Weights of a small GPT-style language model, trained from scratch on English Wikipedia.
Size: 13 layers, width 192, 3 heads of 64, MLP 768 GELU, vocabulary 8192.
Architecture: LayerNorm before each block, untied embeddings, attention and MLP in parallel.
Each number is 128 + 32 x the weight over the matrix's rms, rounded and kept within 0 to 255. Layers, rows and columns count from 0.

# layer 5 attention output (transposed), 192x192, rms 0.102, rows 169-191, columns 0-63
[[151 123 161  75  65 122 116 110 109  69 146 136 165 227  99  88  74  56 136 158 114 121 139 164 119 113  97 133 113 140 148 139 118 117 103 115 172 170 125 155 131 122 100  71 118 144  92  85 124 170 130 109 146  62 103  52 108 132 123 134 162 119 137 139]
 [207  83 128  69 112  74 154 115 103  85 172  99 174  94 142 125  92 180 106  75 135  86  91 114 142 117 142 126  91  65 117  52  95 145 129 107 115  87 170 170 169  76 144 135 128 167 105  94 154 140 119 103 131 130 108 158 158 161 165 118 127 188 182 107]
 [ 91 138  53 111 130 116 139 138 158  84 146  78 111 147 146  93 119 108 150 128 152 103 130 135  92 139 117 101 141 173 168 136 129 128  87 119 137  84 132 124 151  58  62 116 119 102 108 131 149  79 102 128 175 118 141  61 151 141 136 103 150  98 126  98]
 [154 147 145 131 100  97 127 153 105 152 114 160 116 160  97 161 127  77 117 135  70 147 146 169 132  66 134 151 124 131 129 149 131 117 186 111  56  55 198  82 170 151  82 114  80 161 125 120 183  83 157 142 104 101 116  84 106 142  96  85 119 158  88 168]
 [187 155 103 138 114 105 139  94 148 120 158 170  55 163 107 153 108 165  86  68 115 156 132 143  91 129  84 128  83 154 122 100 134 136 163 129 185  96 135 193 161  78 182 106 116 118  73 114 159 110  93 130  75 182 129  99 102 151  98 114 203  77 182 184]
 [168  93 157 119 194 127 129  85  87 167 143 136 106 162  96 144 140 132 191 108 118 155 132 107 129 149 152 112 121 113 113 133  99 102 186 117 132  39 184 172 145 175  96 165 163 174 125 111 121 144 114 103 151 146 110 105 143 121 168  65 159  97 121  99]
 [150  93  84  98 182  62 130 125 172 110 134 169  87 190  73 136 176 160 116 163  96 183 130 108 131  96 125 120 119 114 148  91  95 153 173 157 116  64  94 120 124  95 160 171  72 137  89 120  98  83 135 100  76  96 108 129  94 118  91 136 106 118 122 157]
 [148 111 127 160 102 134  99 168 158 130 110  90 167 105 111 119 114 122 182 149 125 126 116  80 157 116  70 118  84  94 122 113 121 134 130 126 124  45 147 186 115 130 156 122 116  87 186  46 138 168 171 120 152 124 123 100  93 166 105 181 159  89 107 116]
 [158 199 112  96 121 167  78  66 150  95 118 146 105  93 120  58 105 190 112 113 197 117 147 121 206 104 183 173 134 101 168 112 131  91 102 146 117 197 128 159 167  89 126 105 100 164  72 116  98 154 103 136 132 106 133 143 124 100 104 135 100  64  27 103]
 [167 158 134 120 125 115 216 153 128 101 189 119  72 102 129 166 115 138 100 138  95  89  92 153 127 132 115 137 101 132 133 138 168 136 185 116  79 125 202 160  94 143 131 106 105 110 106 142  90 116 131 150 123  72 159  98 159 126 137 155 130 132 132 137]
 [115  83  88 155  89  76  81 100 121 115 150 104  60 142 100 152  58 125 160 157 157  58 134 108  95 103  82  44 130 179  93 106 133 152  87  88 173 136 169 159 119 108  89 132  66 152 138  78 129 105 106 179 171 117 139 121 154  66 115  78 101 142 116 127]
 [149 151  83  81 141 164  75 106 157 140 186 169 108 141 105 126 136 139 149 107 135 192 124 161 128 150 161 173 130 107 199 161 122 106 133  79 152 121 157 157 168  99 160 175  59 135 147 122 149 111 141 111 198  70 139 159 144 135 114 150 155 151  66 140]
 [131 185 158 105 158 183 142  59 151 215 130 131 128 107 161 153 115 187 163 158  91  84 177 176 168 147 153 145 135 157  83 143 119 163 149 112 142 132 172 135 152 127 136 114 120 129 137 128 136 163 132 107 113  81 123 111 148  63 167 141 164  76 103 154]
 [139 167  89 140 162 150 121 114 120 114 143 132 157 118 188  95 213 120 127 154 145 109 164 170 154 112  75  73  93 144 103 148 181 100 147 105 162 144 122  90 150 128  55  39  84  88 109 195 180 163 140 125 142  93 120 122 118  91 162 119 122 170 141 141]
 [118 121 162 145 118 118  99 146 149 135 130 135 131 105 143  89 110 129 107 153 111 142 126 155  72 106  84 158 120 137 173 140 131 131  72 168 164 106 132 120 149 108 139 162 115  99 172 148  96 174 162 138 104 168 129 121 111  83 133 167 130 171 123  95]
 [ 99 130  90 112 110 108 162 135 155 117 116 203 143  92 118  88  99 130 129 182 147 146 139  82 140 128 104  52 101  79  58 161 140 120  89 120 119 138 138  85 128 155 102 107 137  63 143 126 117 130 141 131 137  83 151 120  60 121 151 140 118 144 152 124]
 [161 122 117 119 108  90 142 136 168 137 109 135 136 134  83  87  95  68 159  95 178  97 156  87 149 139 100 117 179  93 134  83  83 155 150 119  88 156 116 149  78 152 185 120 105 118 150 191 155 102  85 154 166 112 145 101 163 128 170 146 184 149 116 207]
 [125  68 149 121 111 170 165 117 112  90  54 130 143 161 101 133 136 139 154  85 131 119 119 145 166  89 146 173 114 113 141 123 119  79 126  90 123 121 128 164  72 110 121 122  85 140 108 178  98  93 119 125 131  84 118 129 123 150 134 135 138 154  74 155]
 [121 155 160 152 129  91 143 124 132 151 127 151 144 146 129 116  90 142 144 127 204 171  74 129 117 175 123 169 126  81 131  89 110 148 124 157 147 111 138 106 161 158 152 194 117 167 100  47  97 119 158 115 103  96 151 184 130 174 102 103 133  88 141 144]
 [127  88 141 116 126 162 131 142 116 133 156 156 152 120 178 108 179 139 113 154 128  60 111  97  96 110 167  91 184 138 174 184 124 151 122 157 141  73 154 147 156 207 143 123 101 154 125  46 123 155 130 100 127 193 105 113 171 187 147 162 142 119 101 121]
 [154 135 147 121 126  83 119 172 148  61 130 153 103  94 172 137 118 100 124 131  96 163 106 133 173  80 113  93 180 126  97 163 142 130 147 149 101 131 155 147  61 138 173 152 147 153 186 151 136 199 137 117 143 182 149 142 150 162 111 134 156 131  84  56]
 [176 134 175 173  80  87 101 129 211 128 101 130 102 153 100  89  88 128  75 107 148  94 158 170  88 138 128 182  73  90 133 101 119 109 127  89  78 129  25  96  87 169 123 146 129 161 118 109 114 120 114 137 139 143  59 186  93  98 128 120  97  98 136  85]
 [109  58  95  86 117  66  75 170 167 148 127 122 105  95 139  95 174 103 102 127 168 154 162 111 102 138 115 125 102 131 108  82 140 125 170 102 136 109  98 143 128 142 188 178 158  87 175 121 107 158 145 117 142  53  65 186 147 212 204 131 122 138 137 103]]
# layer 5 attention value, 192x192, rms 0.115, rows 170-191, columns 0-63
[[ 81 115 168 179 188 120 139 138 111 127 177 169 145 144  99 139 168 113  95  72  96 130 105 107 128 117 122  76 116 166  62 147 177 109  95 143 116  88 157 114 181  93 118 168 161 185 165 177 104 129 167 142 120 128 104 117 159 103  92 104 137  90 107 111]
 [ 86 119 117 109 146 143 165 114 163 112 105 103  62 188  95  86 141 156 115 129 137 107 178 155 119 159 116 100 209 191 137  70 156  98 118 146 153 160 204 119 226 147 137 133 149 133 108 127 151 127 117 132 134  99 156  90  93 108  45 117  98 122 194 151]
 [131 150 127 136 149 112 113 182 113 156  55  86 103 116 159 137  95 149  72 100  94 104  96 117 125 161 199  66  89 151  37 144 153 120 176 100 147 124 149 128 114 178 102 172 132  76 115 167 131 172 161 129 152 100 141 171 139 131  84 149 118  85 124 148]
 [144 160 180 139 190 100 164 156 113 154 184 178  53 131 146 104 117 103 134 140  86 157 159 175 151 164 113 215  88 179 168 200 129 112 183 163 122 147  92 109 141  93 159 155  67 103 167 170 154 197 107  76 114 146 135  81 141 120 131  89  85  95 127  99]
 [ 86 131 114  93  97 171 115 162 167 119  84  89 101 121 161 122 155 177 125 111 117 130 119 163  69 130 137 133 152 125 128 107 111 158 180 145  91 108 161 150 108 149 114 190 107 160 174  79  99 172 134 134 141 120 142  79 138  64 100 138 122 165  69 113]
 [113 113 139 122 103 141 124 178 105 116 155 109 119 130 132 179 133 158  76 223  76 170 154  90 157 134 129 211 103 149 115 208 138 125  96 176 140  93 129 119 163 128 157 193  48 104 190  93  95 151 169 145 200 164 115 173 150 140 131 118  73 175  91 153]
 [139 169 171 112 119  91  73 159  67 129 161 157  94 134 162 177 133  64 142 111  87 168 166 106  68 145  63  61 130  79 146 121 136 126 112 136  83 112 122 107 121 104 180 226 161 137 169 146 124 168 148 129 126 159  91 133 188 136 154 162 161  98  96 173]
 [132 167 151 149 118 121 114 136 134 109  92 228  81 160 128 103 161 101 151 150  88 112  90 144 162 129 142 183 121  85  80  99 108 108 142 125 106 153 124  40  51  93 171 123 155 148 147  67 129 105 126  91 154 115 161  91 106  80  99 121 172 115  79 149]
 [116  90 121  78 150 110 126 114 103 116 173 165  84  64 177 184 106 165 130 133 134  80 125 123 155 130 134 132 118 104 106 130 106 125 131  50 113 119 117 103 104  87 121 136  75 148 155  99 148 121 161 134 110  79 124 118 132 132 184 109 131 137  44  44]
 [180 118 125  96 111 161  69 138 188 190  95 146 117  76 137 195  74 160  78 107 105 158 142 133 180 133 170 150 147 102 136  62  77 116 111 192  67  87 104 124 133 126  54 140 108 175 195 101 127  93 159 153 116 187 155 107 209 101  95 102  99 123 102 117]
 [ 63  76  84 117 121 150 142 115 109  90 176  92 169 122  78 116 236 164 137 113  76 156 140 164 186 167 100  80  99  94 121 180 195  83 121 109 131  99 123  77 132 124 135 133 136 168 184 124 212 150 143 153 156 137 143 136  53 110 134 159 110 137  45 113]
 [164 109 161 102 130 222 127  58 132 139  90 166  97 175 149 173 118 160 145  96 117 115  40 120 138 164 171 172  79 138 118 118  77 144  96  74  96 132 137  84  99 120  92  98 115 161 104 142 147 133 131 119 114  71 117 175 150 145 121 112 141 150  70 108]
 [161 106  94 141  80 136 156 116 118 102 168  88 138 116 152 155  98 136 134 139 102  70 101 144 174 103  83 144 106  95 188  81 128 122 157  96 124 195 159 128 130 116 130 110 113 136  49 150 202  81  62  80  77 203 123 148  93 107 170  70 125 212 178 141]
 [ 83 176 158 125 116 102 143  88 149 147 194  96 112 141 166 175 137 117 147 127 147 135 155 167 111 126  60 159 114  86 130 179 141 161  98 170 145  74 151 131  75 145 119 100 119 132 116 156 119 118 123 119 133 153 114 103 134 162 140 135 171 171 147 176]
 [166 153 134 146 116 118 165  82  86 106 121 166  87 136 150 151 147 153 107 145 198 112 139 136 112 142  45 103 137 115 153  99 130 113 142 146 142  84  84 135 162 240 133 107 102 129 134 142 132 131 138 124 152 120 117 198 151 141 179 143 166 144 179 129]
 [149 117  99 151 119 153 151 176  49 103 142 177 132 117 152  92  87  68 163 172 151 138 107 140 125 123 144 128 176 100 184 135 167 169 156 147 102 106 128 147 138  67 134 200 140  64 102 166 103 119 104 133  57 140 103 124 138 114 109 155 199  96 135 146]
 [126 135 108 144 117 126  99 146  73 118 102 156  38  94 157 154 103 141 114 113 138 124 109 137 142  71  80 148  91 111 216 171 174  98 123  77 181 138 107  63 163 160 124 158 107 130 168 115  97 133 211 200  87 171 125 127 106  84  58 132 131 151 102 143]
 [134 139 163 175 115  65 109  95 157 116 123 166 167 154 212 119 132 102  98 199 139 108 187 120 188 157 107 159 175 110  96 174 109 140  76 145 133 149 172 163 108 165 136 101 147 175 176 168  69 164 139  93 180 150  48 133 163 143 147 141 159  88 114 175]
 [145  91 114  70 196 150  94 105 153 156 151 171 166 152  97 130 155  66 116 134 138 155 179 104  76  70 130  80 141 119 108 157 113 122 152 209 167 116 124 123 146 113 122 126  59 206 146  96  75 113 147 141 158 173 149  72 131  63  85 124  98 146  90 108]
 [111 172 109 117  98 132 133 125 106 117 138 145 142  81  75 121 160 100  90  92 100 137 128 159 174 112 135 102 181  94  63 123 146 131 143 109 100 168 155 135 143 113  96 139 137  77 131  95 180 152  99 110 124  90 155 110 167  92 139 107 190 167  67 136]
 [133 129 120 157  63 158 125 109  98 108 124 123 113 127 166 130 176  78 140 104 152 126 113 220 102 151 163 195  86  92 181 130  56 139 125  96  98 163 106 143 125  89 128 170 135 106 143 197 120 143  80  76 175  61 132 182 151 126 138 142 141  43  88 103]
 [109  96 103 138  75 199 144  95 159 133 146 153 146 133 135 132 140 107 138 133 126 178 147 132 120 159 110 147 160  78 129 124 149 115  61 136 164 144 181 130 150 101 191 120 161 134 141 178 185 156 125 125 145  77 109 171 219 214 137 103 103 163  98 130]]
# layer 5 MLP up, 768x192, rms 0.148, rows 0-1, columns 0-63
[[153 162 106 157  61 143 163 130 134 141 128  91 158 105 149  96 177 123 120  96 116 165 140 142 133 137 158 132 121 135  90 163 170 105 109 147 113  77 126 178 137 144 126 145 164 151 128 106 110 124 134 101  71 123 153 138 117 154 142 102 110 127 136 170]
 [126 100 120 137 150 142  84 148 134 132 181 203 162 116 117 105 138 146 178 152 112 128 153 143  70 110 143 156 143 185 158 147 161 155 113 175 185 102 107 101  99 150 112 111 117 136  61 141  77 155 139 111 176 168 126 157 100  91  97 106  52 126 121 156]]
# layer 5 MLP down (transposed), 768x192, rms 0.144, rows 0-1, columns 0-63
[[ 97 127 112 113 145 135 120  90 160 146 165 137 140 167 167 147 149  58 125 145 179 179 100 178 143 114 117  67 158 144 138 126 148 169 122 130 120 120 112 164 122 121 100 117 119  91 204 115 112 157  77  94  97 171 126 150 122 161 162 127 116 114 109 153]
 [108 119 151 116 114 118  86 116 161 131 114 128 170  71 132 137 160 154  69 123  95  76 136  93 132 120 150 149 150 211 144 117 104 147 145 136 147  88 131 106 129 113  64  95 126 112 107 135 111 111  94 174 116 124 168 118 163 150 143 152 154 125 171 155]]